Weights of a small GPT-style language model, trained from scratch on English Wikipedia.
Training: 180M tokens, 10969 steps.
Each number is 200 + 20 x the weight over its row's rms, rounded and kept within 0 to 999. Layers, rows and columns count from 0. The size before them is the row's rms in percent of the matrix's.

# layer 2 MLP down (transposed), 1536x256, rms 0.0713, rows 426-436, columns 128-191
100,172,221,191,183,199,191,196,194,210,222,227,231,190,210,226,179,232,194,187,188,237,181,242,204,195,214,176,201,195,199,172,214,217,222,160,225,204,186,177,224,187,198,224,184,225,148,203,214,231,212,173,207,180,200,220,193,192,205,192,220,236,183,207,251
098,200,192,192,213,193,185,190,157,223,197,236,214,176,158,193,177,224,160,184,163,197,203,222,231,222,207,175,192,192,215,236,202,199,207,173,229,187,202,192,207,179,202,208,217,174,213,215,251,174,190,209,218,191,203,215,218,209,182,185,201,239,182,227,182
099,187,208,218,170,231,198,193,214,196,188,229,226,180,178,204,164,201,209,197,224,194,194,206,185,207,152,221,194,224,210,193,235,202,231,160,180,200,180,223,195,199,169,189,223,202,217,216,216,208,180,211,201,196,168,195,196,181,214,190,197,200,209,222,228
101,203,230,217,170,150,198,224,221,167,196,224,179,227,217,188,187,196,214,210,175,211,216,209,237,184,200,188,172,188,235,184,213,175,199,165,202,242,174,201,180,219,224,229,222,175,176,224,207,198,230,187,162,179,211,215,222,173,204,146,199,196,226,195,209
097,178,215,217,224,210,177,240,222,200,177,192,194,170,199,207,170,179,216,153,189,237,196,189,189,212,198,182,195,216,212,244,218,190,180,170,200,198,181,191,203,201,190,189,207,211,159,190,229,203,176,199,180,215,208,224,233,179,216,191,211,196,189,203,254
109,171,208,211,234,224,226,175,199,186,207,198,226,228,201,210,204,208,251,180,204,206,205,174,162,208,210,207,212,223,175,204,185,207,229,236,206,204,227,185,228,178,213,182,191,201,174,194,186,218,212,215,209,200,183,170,218,214,207,165,173,170,211,199,229
096,209,212,198,160,206,212,205,223,182,234,207,193,189,241,200,173,189,197,211,194,212,209,197,172,208,240,169,196,180,212,194,197,214,210,150,243,196,193,186,187,226,177,203,220,208,173,216,230,242,193,198,223,210,203,216,206,212,191,228,207,221,240,191,189
101,180,208,230,146,199,203,178,177,207,217,200,230,174,200,182,207,188,181,195,214,222,218,236,194,198,174,213,194,169,209,156,231,211,193,216,222,253,211,212,187,188,211,186,209,248,191,199,198,211,235,219,213,243,213,189,181,167,176,216,175,220,218,190,209
101,178,236,181,205,237,185,242,201,238,184,222,220,199,219,241,179,167,183,201,180,246,186,216,199,238,203,185,177,197,209,182,164,216,158,198,194,236,147,234,213,228,208,207,192,179,200,231,224,196,175,191,200,195,195,189,193,210,220,197,202,209,190,216,190
093,181,186,201,143,190,185,204,199,169,199,207,182,214,200,216,205,191,192,189,167,207,188,209,182,216,210,189,189,235,170,200,190,211,204,213,265,192,192,211,229,212,209,207,193,175,164,178,234,211,175,234,181,183,192,225,217,199,207,189,215,184,214,144,195
099,179,192,224,188,220,174,225,221,181,224,211,241,229,222,214,206,210,225,203,180,188,204,205,198,214,195,187,221,219,190,195,181,219,183,219,206,232,206,235,174,179,214,179,210,186,188,188,237,226,199,215,194,224,185,174,226,218,228,244,202,180,216,190,241
# layer 2 MLP up, 1536x256, rms 0.0836, rows 427-437, columns 128-191
100,231,195,190,254,217,209,201,184,202,184,240,240,166,232,179,188,206,182,183,213,193,175,199,197,155,197,213,215,241,224,213,186,180,178,178,202,221,206,193,197,234,199,179,193,224,227,196,182,142,178,233,207,177,192,199,224,218,206,198,191,193,193,238,158
099,205,175,189,189,218,198,234,206,232,187,214,192,182,183,206,213,162,209,166,175,198,200,191,170,201,216,188,191,205,196,164,208,227,222,245,213,187,184,209,224,209,228,204,199,197,204,192,169,228,154,197,211,207,225,180,230,208,210,248,184,165,191,213,196
099,199,182,213,247,213,209,198,188,205,188,223,219,215,193,230,200,222,227,203,238,145,160,209,203,188,219,183,184,158,210,186,177,200,226,167,236,226,213,185,205,202,185,212,173,191,178,215,201,202,197,186,187,180,201,210,216,193,199,195,183,172,187,207,184
098,204,172,215,198,223,228,199,198,193,207,182,217,191,163,153,195,192,177,177,185,178,170,171,199,183,212,187,193,171,222,161,197,222,202,221,167,192,206,189,235,209,224,231,186,170,213,197,199,179,206,211,185,208,190,212,207,206,179,195,218,215,178,194,176
111,213,238,200,214,224,172,200,195,228,215,156,198,204,203,215,229,210,225,211,201,181,193,183,185,188,195,212,193,196,195,174,198,210,210,214,178,235,213,176,194,207,219,147,190,212,191,193,237,214,206,164,214,172,202,186,201,198,200,219,194,204,188,192,196
091,213,201,197,210,218,215,183,175,215,210,180,203,211,176,166,206,186,151,224,171,166,160,167,219,180,238,231,214,209,176,193,217,175,241,212,183,199,200,222,211,200,175,194,165,232,231,208,193,211,180,211,197,192,182,205,229,206,204,221,175,206,211,187,176
103,225,181,226,205,204,195,231,186,261,187,199,198,208,176,184,196,220,194,165,210,215,217,163,208,213,208,156,220,191,218,207,174,200,204,206,195,174,207,218,203,227,197,219,196,236,204,204,176,201,212,189,169,189,224,201,167,225,198,215,176,194,195,189,182
099,201,190,197,224,227,224,181,210,201,213,170,214,186,160,179,192,234,184,233,176,204,160,199,192,184,210,154,195,223,200,221,216,206,208,223,165,214,216,173,201,226,247,196,191,208,210,222,212,204,171,204,186,182,198,205,184,192,192,216,228,184,204,169,183
099,187,192,171,187,224,243,190,154,202,186,191,193,182,182,183,173,219,190,173,200,177,140,187,218,215,207,201,178,196,195,184,214,207,213,182,218,210,181,206,227,208,193,202,159,163,196,206,193,180,211,204,185,208,187,203,172,195,198,180,188,201,210,191,194
102,184,210,214,180,220,245,209,185,192,197,211,243,198,190,196,186,169,181,204,196,177,211,193,181,185,183,238,218,233,192,207,204,206,191,223,162,199,232,209,182,217,217,195,218,237,192,199,199,182,223,192,203,219,222,193,173,203,213,251,184,193,198,231,205
098,219,195,191,207,211,200,187,173,172,157,214,188,171,261,206,178,182,218,219,216,214,190,224,205,201,198,206,194,214,187,181,200,181,197,217,183,201,213,242,191,240,226,216,219,201,187,216,212,233,210,204,165,211,203,182,196,217,189,196,185,232,212,155,204